{"num_attention_heads": 6, "positions": "rope", "rope_theta": 10000.0, "bias": "none", "extras": ["capped logits"], "optimizer": "muon_variant", "beta1": 0.9, "warmup_steps": 0, "decay_shape": "cos", "max_seq_len": 128, "train_tokens": 170600000}
Each number is 500 + 40 x the weight over its row's rms, rounded and kept within 0 to 999. Layers, rows and columns count from 0. Numbers have three digits each. The size before them is the row's rms in percent of the matrix's.

# layer 3 MLP down, 192x768, rms 0.0452, rows 0-144, columns 576-671
099:589556516408539540493515496495504446455530508447458521511516449499499556489539477549527412529488470508583473539610524436520456551552470485516486509460469519442463410521562482508447512534482508472511583582506535519553483457518453502552482413562481498518462490467509444472590511513529448520
103:535508510516483500553519487454539492481464515507530507494570522511446556468446450460564502516535627471456536499461549520487517594524447586485560542507537508510509531467530485518524473446494530506540502453467496469515527499532479439496520472498445527571489512512421458479469491548563481417
102:526484456494528442517513441513542593442480460452489586486468478493536559479465507491506501449514519514492463478497529510518580488487504483469495480536484562441549499484509477502443563492502543492492405533551517533470487504529512471492542416498503543451483546505456486575503487522474468532
103:439474479537501495603468471458503532498486500535510532481502483499464475468495457472490484542518471466506554457361599491473550501540434440392485479485554455478493507469543545461435462467426532544522508487519496511445453529546569430450554488469510489481437539583567456504480481528508540525
105:513519542591528520508526514478479577476483489470392507503517512503543558444480454422452528483537490460489488555503540461496454497570524477487478568517509486517520536459498545474553494526562536439531467529544450516528471546563425547460445564521482444505448499574493516510527467509525528494
100:510555461552515535508516475449547519458459474498431517467481473526467427488521506472434480480500450482478554534538454483580468510418503537559544438472458541481516522436486511508435452475422562485470471551428523481508504509496560520574484534466492531501459501476536444492627459469509477506
097:494478512443480500552446500465574531505522527536570525472410532493427419539489527435535473428493520506515485513458492524542483516529524486512549521523507531455461445556456475524485510437502560499517475401504520493423575446492515482562517457526541506458438478458552503480487475535512473496
095:556502543466483492417562541497529486551462450453492440470593519486505446463476522536506485526409444522471497445572485547434516528495515476524517490492495493601420421472550521459552506491455498458493471532487507490481486521433436543424471515531533490474508508499543471571466501482447492503
106:495473482563442434457453525434502599395448472409515520487456498502538498344466504544490540484479503508553540543478466481526492491489434457517442465496537513605490510475496532514462514563496500469510531481510474487498462474477507467493507509542554590537480481573521520515566567505479434621
098:481582456574496490460410489504448502514448449583480507518461544494399511518461420502516572492457493511541482491500467478483536464436493525523488533498536515555519471505622480526462482518504503469493485509482492519467532451521516519493493539500518562441546525523458518455494477474472487453
102:558605541480493452498637510473515497529501446518425489466460448493497451538542446510499487472545508531535487503490489505515461492457488553508481585494525465519501440515500562523570502502486466539531553544548543523554484402424506527496542508505519474534548473517522461595495486555558527518
098:504473451453561426504490572561500562468534474506490474390474547514414481444484523517445525510503533472583438456491454389519474533575520525490520527552627478480564460495496456502417431461477467470457506476521489407613494489470555523579572529494485552499548542517524537528537544549487434532
101:479480506500544554540494517506568459465509450581469507487455575509530467566517629478507529540540497501545541491505569572547591515517501487533479421535506484446497476536538551572455473565466484504530496422530451530592520443505488508478546458521511465450439462492551464523533463482539460458
096:444496567584411507423461470510524485542578399510513462499500517504427477496504490455463579465528542529401430462504483490526488489482490525478484532508491451474541440574565554468452468556456499470529525480516473559499548500458601539402523491510544563541536525487506501508488529448507490539
100:481572513533521518485509548459484478487546512517490555510442533498482423539489488522536559511510564483526524421457507439599490511502522570457432536505473571496492514536512459602496532452504434451452430490548550465516543539480484492497461535534527456519522533543514490469549482473533489501
100:499572489547480483530537459436443474512524468502524513448482558491554492447511522498476374494479430510415501548437475494510444518488470515440520497389534560461477564501448435460492469495471501468527535499447474517482530544480521521474459526522550434470469517382516538538476429487472569396
104:529510443506438456512481511497522471481558521453535523555467584504425559582570449412500488527451516504486428500473458576476504550483446551440433467481543436457477519574553497494473483473542501439439444543503555507461504500482453440532466465519475490541497485539515524512474513471436475478
102:524507518517431459489447480518473466492559466470490481531465487516463524520480508494523517425454467595441472507531517489472493523473545474478463494488467487433536506529519495504500423502527515490452415492528481469406478486444452494542505478471549523395574478536486523570540471499456488536
098:556546523454519530473529469485513461500504518472502511461526537503519525498571499526545519594520520498509516569486471510520515494490531493480514501512506450408514504413492511532503477470481535539434460467499493444494519496474484483535466455513502571476414526446495551532509508433538521471
102:471491463501497442493509517514542514519512517556490536450475526501499474452475504504542391523529499515513400535513558572552518546494451483576496517431460608490510433482426552470508486474507462546582476480509424531529537500442584469482457509489524478583457491532509515606476543561422483445
103:496534429449560483534497443481498451451533501513439486566515523489463521471485465509489487495514554492480502491533413494523457469456557477566435447408501551519454463544511523459539445545588513511513392473480509561481487519508546463523455446481487509494460431504475519482485494484417453504
100:461525447546538423519493597475525485416501534474498491517550520484499534432511515460465485457431558454534500513499501516498533521467466480474449502504505474484448512527534528553513558509536581435523435578621528529468460491540423506495505486511479508502504500467429445529564447560444487507
096:574552528472499486489516557514525524494527508428432547482522488515512488540536488554508469587470495485497627539482531551513570470510524505508545483432504514523486487459459535437494519512543492520517562487491481477577496545508528542457528494478580504553434523536496546588506508549593465450
101:493468455417493532497465521444449519449546483536434418539509522495484486555460436519414496463476447466495508566440515476496526479480549509522549528448515533479485470511525423492478546463459458503524470475561488585503531528381546526536528564488531597481415498557522557403479493450544453525
097:529479481564419468537518480475443457595450522511475481421438508503484430494527529425444514489537402445535482463395554509482473550539501517472473575502458442536503530502456514543491501518491506551503415524445466468507485507496560479536492468489471456444447438478539450398500506496516461570
096:508478549461415444571510486442498465459563511504499479567507477505439494498529533488568476486542496524493424540505523526459523491426499496487409511526547467495507475573500510488515506533488484507514514397465537532464494547510441441448547503519482483538509533462485546468507563528504495495
099:626495560491533536502484536481554506548524595567490496519581523506511518538492508410527455442568471553432454467450554461493449505508486487409502456519568464491484492521477475515541521458525449485471478539431488503485468581451528543472535565528509563534530504529553561473553538478527498445
097:519502490499525549498507509520511494495518513456544597434474469494541537530452546454536496477482497465509462487533521431510499496550509502531530544476453533461438558578530511563485530520478500491480477508474541535505596507469537469473581467502431481455432457488477493445488483468495514602
099:512451490569466500592480457518433535509539508431502526483484473489470538531465551535543511480432434500511559481454444449487521468479515535495424409495448573538531537549513444486525491439562443481448486534562531504534478510552436499469549533530498504542529520501467528477496476472498557498
093:482534491507518557515528529476485565437546425530561532514452476492563556510539511449489496497504497548492393477521505551472577485563454501526496485509501486495468544560544547529435480561524507579486446390524547497560500468439496507515555441472495504461495521474472538485448453476532490410
097:485465522519425479559537528554512534446502531426531498531487518511506520477508497554454438513494486525540470514549511492523462468494522503439474577431564551488558490522498552547452471516563524537572407539491474492508546510555497480538503438487529481494405536508514474597410485497565517532
095:480547569483464508508497458479510568524475536564485521538540542517511504524451444509530467477417520528515459408466535527559413453531502551517501505534594531467562497395504510484511505460462461482522518470602466491404490448413460488482484446580510571480620482462481529589592487517489466441
095:584522503447482513506562479502508568516498537517499501493497506498482562513473471476544517456526527449499530531540530486434546588579521525506455460433567513530434493468444498492506443552455487511547518512532471563511416572505459464556530554492494427491572508562551449474497524540484528426
099:506433516527486587528513500518448513543507526492476478518515478488476522529544463476554492539445570502490563498496458493502451554488552455539482403493491540528463447427529511467518440504512492519489514477532488558459520524523577419517471522511486486470541425512520494507496532479511565512
098:482495551520549493459558502456410429506558478426513543435569563511524478495434557523415466483535534493498448483425566509443390529527567531481592514560499532543539460455544499563519440477494503509455480491446458484595518543503497530481482518554519474579458545528511534488510494484523473482
100:491484491551437493515457443482465493440532480538521491454477538486518488529512552531387514521577500543507510418506502492500488554463492546470515537485503494508506509452517543538483504562484473475441450484467503446468481484563474589491516462537486515523516474535518509545535589492442555512
105:471476471495492453458468448554515438412471440606469514510568489496582451544498463535423516493564551436533498539522504471495553485473527488512494456589445487448570474470439451556491501515505531508574554484403506454616491489528414450526421433520475531476433553533524498503518515476482466451
103:500474528553500540578561514521515505436490566475535524569535536512525550543639514506552565458535528539475502507592528562507530533533546558478601526539531558508497547578499519468511584420534545454460514496502492506534494504414550491526521513511567473488454490499487487444504473473508459528
101:495444598487509510485554477466531432475509484463455485519530476495445435469455495522493467531497510475430465509488597458475485509502554545471510519526485419420500414471493466546487445526504516505476430454506544493475518485508497474492488514514487482501537544601517492504564536498491436450
099:492593497491469530508500437545499537511522575539477497508509485496505531544495512530559499484515472594473474451538505510501559451535530441494518442520461513495585535457531530500445511535440533467480452555501567573491516474552502523492618504499472575517445520480462504532506503474456545495
102:481435429487467489584561549517513494477535397532526522525525448487482504525499469434502523436394480496470513528576493522506448511510496507509456497449515553521432435447583421503480559412445507454442463533440495492366545474521501416516524552529493492552491521515494470561501512535497462521
094:442542494534495536496524514513508528503518567566453558483458465490580525540575523477560500472514464498501515532486492531451554517510562423533462532556485527495499527512446466515541536491519522541467506488574609488607460510462470556555562552545537630516481475458486526497463477433542526490
098:492535487450469518481399532509482450482522399478515517636514570503574456424532464525471541583471503455525445502476475505512444551454498467558481494481515485484507499468536471454511494459472537461492524427500453500536463416490468538456490526431538491520566455520540550469508508502516504474
100:499483507539436477499495447527553529485517543462458432524486475479475459534489472509529455471486537471506454417458511484510508510528486528470444416457467518453459481541473466508465438469490405399518510481500480465546477462465499517436506556506504553463531491503482470483502432451439481470
099:520503465520571499560530462441536472540500540510430516490493504490471451439448468503506514415503440470514426476560531502550543474514500504453533525605567514539494496550445472484488457490394502490466490527524405460437516520468445458470514435546512485507553434531506518516500550585536460614
102:540464478511522515475562470428461447441481539419393497424430541498513474518527509475445487599530440483495478448472471505446510542488533522636518502543423546479458533457480460585553520453454509532539476467503489516502482518551441514519500531548464482490498408564529476417491526461514460500
100:498454500451486568501585480467454466512501466450476551551466509495548494512522496545538507463498545436454452483534551464478509461505474501445524488566480539491483501548477479518508586553492523466527527512488568471499453504547470444358460511514526519498499468529435472553453502432521521502
095:504532426477494523495463491503514512464530462448526466440446519514489543508460503513484478432548555502478460513537473478504520443493483506518516484468463479470535494498435515524507528506498488492513553548594559514510494506592504560556452485525510468512499581443520562518509426493541481422
098:518430429522427477536479511491480496500364537474528530424583533478529514501470524546497532517519487541445480452489506554471600531509537547517449519407557506457442541436513488540530479611516421537475540471542480516475511519564569481426488564500493434523456489500511514524380431514466434461
104:555426520508491509456448499516522451480547556484471493474474501496543530516475454557564504560524428522508523448548538545472521474512441548478483481497523519453501436528573448552518475485478420465498480488518505490502479505526475503500485496486542448434524481539459479507459509564506536486
107:424494475496493456506541443531470452466527538458530457481460516508483532518468450509525499576466523466464461452459458514406470540464481464469485504510453519443529497440541422451496500456542483555525499535520506452534476505485468490413500436464420547486501452482505400451536452447481473499
102:494500474575500494517510493509450481399488517556557488504456499490541500541536489566601499534544508529577466556469546548534432503494550507513384446547530486460506534423455487548545520509544515436492476535532458559498519510601523492495551470489507469509553545496492424531487491479521509452
098:541523494571530531531556512490429471480472447609509460520502546505535585475452500448527547585557399483475444581473487516459525457490556496506410477552567486518570450536386482495470562490518513495534491468493488470457431490480477538472466545521545435518534472518543505498484499512565569390
101:510503536427477480541520459509490432550516541478492568532471481489509500461476500497480397394463484440515478460463475424560511504515501499531548546505525492491495420525480440515527530497522451507412525534537517525503479480446509408439482608424482503543510488457516459457531450532454536556
109:367538512536472585560524470409481555501484506478546486467489568511537540523463521464564537503522484443500527502539509543485467474564524534473500573502527508487524557453504536559523474471500533544515469444485431444402511525497551495565477524538528448502498441622510574472483577496513461550
097:546470497477490498429601468500513424424575488460484542518552486497498391469505469461498494500471468540500498495479513493519500504492502455439502508490471562471515508516479429517433443516550447506539486520465479495503488505558541471492567437506455467473499571491490525521457466504468475551
102:540529526552551578463496544535557539459524548473568550440559484484512476510451508531524486528511451521538566489426471444534524544470483572580434501540421477529489516473502458484532462511508508464481540526505532490522462483497522482517532514501556485478509511450530503453512500520538466485
100:476548425527507480508427552496446455499486470500445515518485455489544517509476481525507473525533521509517512536446505462465496543470483525513494532542481513498522499485495598494491567491514452457519467571418532507522547521490469508557543532520489414484494505502484493426507502554453488475
096:472475497512558511511518531526466530581512542487525456467517480496432486449465459454455439508508483513525490462422493543427448550520453476472534571550530491528475490482555497597549477434492462454528469526470465509451477421574543396456562516520476467479545496442473508514525494474488448541
100:490448526499466490460469521514501482503496504544470465543528465494429498482507494486504530567507447522519511424488476457493476519439568479556412406506516542477571440463475445497487525479573479501498496504514545470437545530562514420520445462460487579508458474503573462437474501547525598469
098:503565528458482490411462472464566496603563523406477499528553526501497529518456539493522427511482565574476496485405565468557496492510483506575494438493474494495495423463449569504525499558509500519469515567536504543497496589579534522421522549457509501495514536507534450495511533553495487508
102:529456458508440554516542488516493459514536468516540556527542505495552541513439503505462527513520505497529580490511515556445441519540513486473505479494543502509503505448488523558580461493521504520540573514514522550530511530478546505496439474578450564533500468531502528476435398494496477442
092:493504498494423551483451414565552524491507483535418446477518516492471532435555539483551493490509495523490467476548453449519514480553484575555456558573501487535463499570544517481495501506505464463513577455525493494546470488522509509543485499489507472554508455441502517507503487517479515554
100:421548522496495443495462431528525556538543502475541438415540474477493527578591524488513473529465451468481469566477441570434512533469539580514488536498469533552523517428548514493476474501571483552532451506531541500511510574428503486507504467490475497457469499520529484460476609531493471457
097:507510565464569534498580538417489599530563504542485448427583524505527552491489482522524494475494500478479416533505455567496582440516482514584506500497522469519512449415524534566472496423508446533477550534529497496445506522519452480556520464512503492447521468549538570442474489525584517482
101:496507384526588506517470516457450461456517498503495476532510449502493475573476560526548515495561489475453588445392471444534505542438516530468474506447418473474453577443530496488436503502486521477434447509473483468495543476503511499558510516551513510482495464484554481513488552449497522549
104:469488467515445500483454513476438450451505518492531423485549452485506430451512502550497498470493489469480533500475410481548451477436410432518558479534538481493432432511538498463466522523490479471544493446500493525514495479519537486464525439491500497508554574500525514480504499521495560493
098:528421418501492511445551494510486434566475484528429489553509551498471551550421460545570511463440496499504483501431572459487495529466505541520427566571480495454481525495547477507479476529463489585516631506401513479470428488564538453431549455527476486529527518469548526454436508498534416546
096:496484562571439536492581552416487504491525549444503518546449551496505460496556482495504495491493542516504459551485565435470500449543580517535541444476469515453474503488468579428587499562501523486508501509471495479509503513498467493538531500481505487475499515421458485511466560499568514478
105:462589445451419509536555511462539458479469443545511501454576538472505497456487515522561573477478491460472511497425510495521475535496509486518519500549535506458531455583462521534554427524490539534464407492527461484522450501476525516479495475517464458521531468475522463483512567505521484517
097:440510458461480562482506582519451483503546563486585485553503511502511596527463421498561549503489545505467578539481521528530483525564446527535459511457473473434545506465497533542541513530430580492521488454465433513453492450578515505519458535529510556480536512419525534514513490583504505532
098:541439565462536492494486522463459509481555515483541440514466502485451477533465521549477493530504492516530525515464486518496505503546516534520507489484440513480489579401508468483466481447440455458471460510465475483502508528461442578516445432515466524541455473513500541520455498564512450497
103:516446508473493547469582500514472464557465541492486490611604535497455535573503517490432494557525549490497467523491527513422458506506512505527499445424500472471533523483492567573475479482491508511453445547476520496538454536516489430568526488417468477515443528519443453527484467522516524488
098:482459483504473511476425417518577530452527470507486530477517509502532550498562501491483524423543462499556524472466510510501451422516527450508491517549552522474448503460609499517441557448509428532428574565489503525567492483470451457434508443562581477556558483490576483532503429510444476465
102:480568532512548533485489471467476479478521481512460489497444574510533437540457542439514447498435583457477469494407582558480532530517527469599464474461502534491395478495504537461426565465452559502502504424470462524509512470539436508523527441446476463473520501527475493529489564485612535599
100:525501475485482540486473454524531471525499488447478483468458488511526510465462459456513556593433471507489515447545544529484512517498486450507476499472498523550456554519453526486536551530442502574477500529545413507504513494529445472435441445495537494530557460409469453508447497477480480407
099:589500483496527497524536481518571578484537480475527459470612478494516446546544523516505601534484473502443474492580427489488516542558438424504523507456498426554517569464476508499480514449504470503473540507545560569519466485611450508483437437492485478516609519503508587503568553557447493467
101:496519502430410550490444493514555522518414524556533573522444522483512408441462569499486476484520459452540481464471513475490537504481563460483563456517456506496519478483519426543526473542476499533447500477484470469534480390505588514496472522507495406433479456549477374498513503444499504577
097:471569495476501501508454490481474522424493521432511496475531518500485492541479526464481423511579548570534534449530520482443498541487477498510520515404484464532495500523448543467444478571479540558430518486485429524494485454513579559547509446543412546524539473503519429568447529535571466457
095:484465491485474515624545479536507487471506484599546522507446453501521507541484490462480531421438512485451437438483492464570514514464460509548582480521494477397550490456513458483551488533463500572474498526475486474484503549453566461401467584521485453485547457599462475456522523444502519469
104:503504488468558529459524496523487413507473495500530547443510525515461438479506505533526474504474493500506525516511480520486524492556533481464504508471516515474514465515507518520462462446474536455521524533496488538531474496504481558504458472531472466505485486484480519433537571481467483565
103:591546518500502518440441540522552511529545497544529517556481509505479500523563475487562487461470469530549460516508550467540529504485477558518562452519540532601448489514529508529504576530505478467453543526508520561471559510523456543489460518510489518491532529452511520508469549558521452530
103:476506531569563526488494606595470488608495434534590516537515512503536508523494542462500550446499467497520504528522569512502441551493499522422543579546552516478534586538483463550483567456458577499558560514552456541502495468530535474460533563536481529426511538539553518520479437524499528508
099:495533509523491518565528483513504469487448453480526487534494488497592387508493504533524492529530537483523483558471465526529449561481584517572449544432540478531542456464532493436461503456521528488520487534483530546434565528488441438563516511535454457450510578618533493511431518500478502538
100:510508453506486513546496497467511436511488532498545480514554535492467435484476489491440454529530471531515545459509452485382421526523515428448441435449482506482503487513463499459465502536487527509503470532478534474476459488460482467546498512441464538475480521519486506517478464463536512500
096:554504457492545567493517478441499492492555504449571525534580556486479447534486490519508468543542541507454456502511475504487426531513518540455486500530514500558572523501566484462498526500507531515529482535510485565428595469531500538478446548463531485469491506513508545527519566454491555550
097:463500549489545484514467568536374491518502507516553539488531538495551515499517542549465480511545464525570514427572541489484450438548596542486571497511461535508495496499487498530488494480454449517497448599547479477471533443475468505543490439477501526420561480505560472529440452564469515524
101:477557564480460478495425532492536480440461435465573461517441468481552395500519478461473509506473492542540568478474539485461488515466459506446518463522481447452537526456471446470494495591466477449464499433466537505543521380467498479467465498461535492461615443499469536507527502455552471431
101:463521520508555505495434458447522547471453526458549508443418509499539485479528433472421460518481459441523517478462505491430472463493467472503521507485449471521503508517517458482538437499492509539503460505526454563492463466514500495490460484503495421469489462479489419491516497499479373490
099:466580426517564512480522447522482548496521494488426458478455475490407488495478446441517503537494481517412530509462535517462486510491486535536480537485566432496503488542555418486507518445514481502493493536557520452482409602489501488477473477524477493541516484553528459487482554454510452549
105:580514471427608484447521535537533473502519521435476496477552505494506516468481503538514465509452543506450461451541478430568481548505464483530508553522488514550513574558467473469453538442495500471449526537517475529509496511409422554445496467523550492490443505480527533484499468487559496478
097:460456532509464526564535560459535430516480448533546524513560497508563462491482537547496471420479464531490433557565508538519460448495474459472435468454483514458459508493492503437502469483409517527519452503506557446512500498498550477490469498543484577574411479509432525528505543496520486511
109:488461527447420431509419474440551517451533503512488520549529519504483447533441540561448431457510559515555531498469441463584476462452446478531519498507443551599453399491456509491501478468441411538488512441512514443486527477526537530500490535606589520451445522551579531487545481517391584478
096:611502580494511535535530512483509482491508532483447540481542538515491594549513509536509514539495500557503457460485584443507477555506507555592527522386503531565526498530458561503526510466512502503562491515461495498447514518464463545549504500529501488492532489522483439487488455446486494499
100:524502483504453540506548500467468567555524512444509486453459553509494489500482526524522521477471509504498448458493533495557479497495486510499463523467476537402512544493526509564490511589568560563509472509516541570460467498493547540552514506470521502458522516503559533518507566484462393525
100:468525538484527547529462478435519530498485482487512500508479483507563491530512528494518475485466417540505492458564491494462518443516501411508500535419511567500504436485550504453498503499557478452565445459478535476492522525481514486554512507454516500435471521424456502464559430490575455470
100:514496434580460459488494489530496490506425481604488582555489489489512472522435503490459551540445452466529536568541423523474496471478513526485500490496560473486520497464556480541469452563511507564512502531435508514593504530499473478490517518392484464532399495573507476502471572468501470561
098:477563460414504491434463472492497462469561560537527485471482490517452465545422602473525558502506507506553497468542498429455534534525493549574517476413584487521533551506531489529503516456481406522460514541539478536580451509429578466475544489507469518453527411524501479445534473495503553520
102:499476568536472523475458569515518566502529504535585524539586503494552522581456539492509591527461526471569457521439563505478523467519528523466470523443443513528533518547508504541516545522490506549485483446506480519512472535489456589459529506460543519556471457442480489491494500517459396463
097:446477514504462495517530441521508470496476441490522507521449461492446495490533445532471509467477392460512457512562481529537486475483463478456493459565512553494538483614475591495469571460470511498545466575515526501531417465455500570425515542579472486501430523476585538468511464547510530475
098:505439551489459488525540439470480518538529530523434482541520504488530402444465564491459573508462463414568504423528577555415491538499418523470525523517491529478539458490514501536527464515443438435529471525490459438536518542471422507530499535509493532414555545523498470461510531515584533526
099:528546538438504517448510474500504530473490508501532494558510497499458456513428471470505443439506466596493539490508525557500479457564547446496548533454552470529411510535490546504532404485516553491575552458582423523464451532576451497546496504551455425501554542426506520570545532547447430480
096:438505455516384517469471464438538453492503521462547501504523543498517466501444548432567477447506481486480504514493499460486525501544611503513491461505481464586463541512540533524449486503545520537496550573590480611491491519597514524487516574512531523518541417452515470473509504564549503463
103:517497450454558501484451451445490481529530571510434521476498534493501537522489551571563534549521479485528536471399543442544515521536506460524556445557431486486530483552448511516492513532502523484495514589522504523520536439497421456489473418561544409407518513496524450426534510557512520572
101:521447436467538500476583487373449495457400480489519446520494496497489532586473448499503550523499477526404459462486457424533448472467482564528598456503474504580546522542492527517497477511550493527473471514451506489438473473495550494502436463432504468505488561473415520435512416519515435444
102:499497449504511518452526518544459424514462523512460507439456528493401545541501467478443543488488491472498585468553521550499496520527539516366490493477518495506459497482402554505474484480554492472424457543438438485479503496525501476532415479505443434524560487471496513483505528471567502538
100:494416484537488498522493538585474554579463470533480483507540458500440518473515500477546495502498433437412463464507510478526425472455537542426502471520525503547547515432550476537463406546472464561579535467510452437458537497525508569489500434564498540595575492503523489490513551461552565499
095:502498478473510460512513478510433516508547470568452503467484503508547527475553493499487492487444465595502396500529507493464454532507471495451516501508499525457489547465490531483527539427565475435529479488526493494475506477463511481418496525517560487426536518538503535489471420491556526494
102:456491473522454502546532541478556562545465495500540456446493540503538485520457477537543527523500518461386472478484502485456548548526476460459536517512432505536567535479489513487430479501514474502586545521497498446522493574464503494426479503462486482477570569540475447515477486529478388447
102:473459510513459520486520444481518552493443463465472469515475501492521498415463415494482632468537513496483544528517501582445489457513438580515408451549491510454527425586482537509493479472480499535504547533494524478536445500476482463519498567509528472472414481505522434435553461465525469527
092:542474443513483419509497518484510544564483469482519482470497480477438450564536500476558507508507481529508497544512534510551520482542534509501437538606509494477395472496531511495426563458466487514393473464487458464482539469394430441452575505533488537458553516493466480485534469501515425578
103:520393502482545495535530465540463483445527465545527497485466550501536569515494513578448575476544484538485533465554488512512574531495467516450475476505506546480560539529468485498470424456512434560509463496391487520536603531539536528548518470504490495503594465554505484543326452541444512521
092:464484466521417547487499532488439529516519494482496481492419538500491505483508510544437493483514570494488451461471479507515486523478482573489466528507517576479498514479435451574509527528511445520497508486487443491500449500512533470539465490473490486473402542448530487486486495521487495506
094:476527417580516487518499499538515485482487507500557462591496505492490461471446516524433530464498520469473552507529528506530540566519532454504490433547502499499505483544440472554459501533500498506526477501449552521468511470554518522523469546512494476511512482425541483522507503567467515512
102:504534492516466380492516456492496430560447472435468560431502488476512514476551532571488529459526512499480494481446514444533499488473497459507512550512468481497522538489533489536445426476484442523427418540572480432525454445557477458438487504469519452546480552498454486446516483515477422464
100:476544460535469531442480461471541498514516521482459544590496543508518518519468479538527458499423543534459448457517497474487486466460565432517538413485519569474462510469400519450513536510537478508470466527512496471605521473527565513434502568571493575461490494419486489553516491519495490459
100:545466499480575434535540497516547514527490515572431520545475498496489535551551446505414529485518520507487424490520487510472460469477493470520602546532455512529544469521440539516448481433564467504501500491491476484561546464463452529536515460466487498472505525498515504558463514469490496445
103:480479473558519464518512467502529548495489485467559581406525499506456469519486488531459462545521516452487406532517541468531486509507511519429474521516544540469539442521480488464489447497452456472513523496422522482527510578484474472524415524501496449456507559476469478479532474500527471499
103:626479543506438515554568557498506499485488538431429587459462506524484505542561521472611576506520509506601563509521517495557514490506557476538498437483541526517455410429452512480585523495558533543500503474548500519516496469517476454506552502468496552541537479531497516507489508515530475510
101:481502526555411488456560441448509459511526550560493524532429517502490527534516522517534515484474508523511600494480521509506466422503535562394556493542425506473465473600482563552509528435506531524499507483511516487505519501525485522555411485528500533521494523550540451458487482487451535521
097:494547482536454529506595429512524427496476509497500490494564513501446556514533483462584492562440449530546540515506465510444519472481510560562590514416451487631541475438530516455509459394495540469492501445531468494479496528470448533516538494437540505448550493543460429475541453497515488506
095:476487468513549477409495442553508498464427512487471546514497481500473459357422502488490500530540431420516495481485405481531505508460421566552497534501441506522494417544515419444482518496515475478552442502508515480582472487527466524532466523524489480456479541549479415462540458495514523415
100:513447490473523489575590467427477584493496475426468413453462519490518442499497455426524425586507475520401522455488408469522482449485509505398539483521501492511519419510536419510546545536449528500522468554484473516479452467589523519572466472452486528516497450467511545496591442498473429559
097:510501535523478514507508567464496551492485505518500496495487432489503448539502493503525477473410535456532447563450506535524516477501534447504546453467445545571528477459559505540525467481484476540433398479539565513504565570482545444515551497528502491544526519502487504477553446478448505465
104:536534513525484489545540502462562521459492528504538456433476493507498505519477503555551415528487519417505534511489473525451544436584467484492546493438432484497534486519527560481504541548501517499494429565418544473500536480498480539462493465474415517518474568468519542495545577508613516497
101:481450474464534537558451451582522523527541481443511458526528439497462442469491539555558495523463549466516548435488539466524512455430574495493537519537469398510534480515441475471461496448510457493489512509498432497433488503551397497474481466453529502550539542558472499488457488476501373490
103:500529434439461418461490514566446467464520468527502455486508564499460542464476576541430528530405479524554504444521493470493491568429507515524455397527519505534452489507529561570530487469485480530478461543546493512517496550468401572510535516496514508510526559480481458522519505545447509443
097:477513460475603440523432523477536484465553494502483477476422478487471471490418572546446409506461422445429542526461488533519502459487466460503468507474549540448499553419554466521496604593424436478518418433457476495446462475546448486437496433533497575486517493565494509498554501502451508517
099:497451498402483500434513513573482465520512441548483452628497513498516487571509477525495536544536494485553508469578483603510475459465542537468510439523558458576520515494505517553455545486452502464495523577573485490502486526517550558535510500471451522400535434527455495472510466491452472518
107:524531466489426486606465506435445462471438492544508428486484512506491444532452542527535420437478493413462460486372527506454490524513494522494521470499485412573459494447442541534560466483470508512517486459494487408517480468506461531453509521539415466481506537480474482441544472503472478469
098:493502422535510519494556558508496491522421516494502446491443548496472554527484493477555446466524507405462469589513592526544558500513480520540503479511479535527536476562461528506471458430466564496502448462430472494504449495491463465521524460513498536598484534436449472464537561456486448440
106:559565490467456459511493394473487529412497482516517447490483491500491479491513495451387492502502540584515528482405485466441491528499466411532471555473592499579453437526430494432449558464541502431452517459483518540522534487483517612493479537537488495554548460493502502492528581469520535469
101:477489459533464493509506507471472478556504492506497534502493518504522611511568534489558507477479412517491539518501468451483468499506518552492518501486559468510548589498488494450493518413592411543459449520530457449460496537565431524502503620445512465452469556535506459486457531514467594422
103:502526447540524465564533515469524515513503535525539539482473496501518495439417452532608529538420446412490536491430523461493479555479463489402481463437550453518499538448538449508521478528470479458538504506463454539500472449466460457509514538543586505516426482542516471499443536488499533550
097:422444472480499442467509540394499494500522472521496505528501489492373470485527454538489502484449534455541532531549475480485481493462535470576518499428537470483484489435557448571462448509508523477414489496510536513490407512470594471503545454472512507512519484456475485503523551454519520542
104:473454484524518477549524511552514404527550510467477530508516486495533533554537526455438516485520501528462510516459464440499504540524448531537501441506456424565485483428502531480545404511502484487427512436450445487471478510501472425570525463558527446485498456493551558506430427469518460498
103:417552509531511512464519528517448549576528498480473479500532571511537516491585578492541483563524522540546446491509503488506486540538532448486497506499545494551453491464582521523531461553514543537464554560500469539419506539532489543544415534554426452446532478474499504496439521540529486476
097:473454487444541554521499505588468478434495447403529433537433534503498531492544520462510418465510493471450540540439484520472451473521457465408475564441449470482579476483504487513510485496443515459529413484495513496532557522505495536509492523479447413559506530492522526474560492434510487559
105:473494480488471454520483465564569502503488494442483592476519471494503493418485515483531480463473500503549463557461466529548541447497484495513483512387493479485505441547471580496463528469510500465450515525544507430527502529480468520430478498462466492473458421473471496559479529521441489519
096:424512438458515533503480559522385529479534510553514476527540538483425458527523571410519495489566531516487534490509557509532483588477518560522511382452482499483532511483539478461486505515524496484474516413497480453467453483549456467519486410464561449550522485565517495467488491414547443525
097:474543515428585505551442446423487521543595556536501526471574541511478513488454456540475598500500574502517518520520424449497533500505526535468466468564483523460490499523450515472472509469478540419505549476513553428492557447552472553506505523511507464500541397510509459491521501577483467464
101:453473463499507525492464565529470540414548460480526492537524537488451420439550470483532449479461540485449323445484461530566491512512470446528505440511472465525584505440469477522519543549514485550535494439477486492524515484516469475526546499490442437515503418441535456445447460480535434493
097:539502501497480520491490464535515493451485481459463438535482484491502449529495479541468499443509479409470484540474532472480493442507514507464472539588507505519457497510520471472589487536509524535533490366473534448471474530472485504486560480535465486571541631459524464554454524471500398565
099:564500467619432494580548475394435512437457465524474485495466435502505482526528508461458486475525517529517523505590528512457447456539534474448520473451527570498554537432566546532533481481531475513470500615465426559524556513501495534471485416495539494458473468487485558473522495519539491497
101:578502519509481477470493455545484469541515452555506518540559556507472487430519449465492465540528578523489394588446508464575514535492501412554482480542452539476492466518457439401506474472495529548410518479536571552474477475532511433450475614528548470576462513501513476519489477546525475489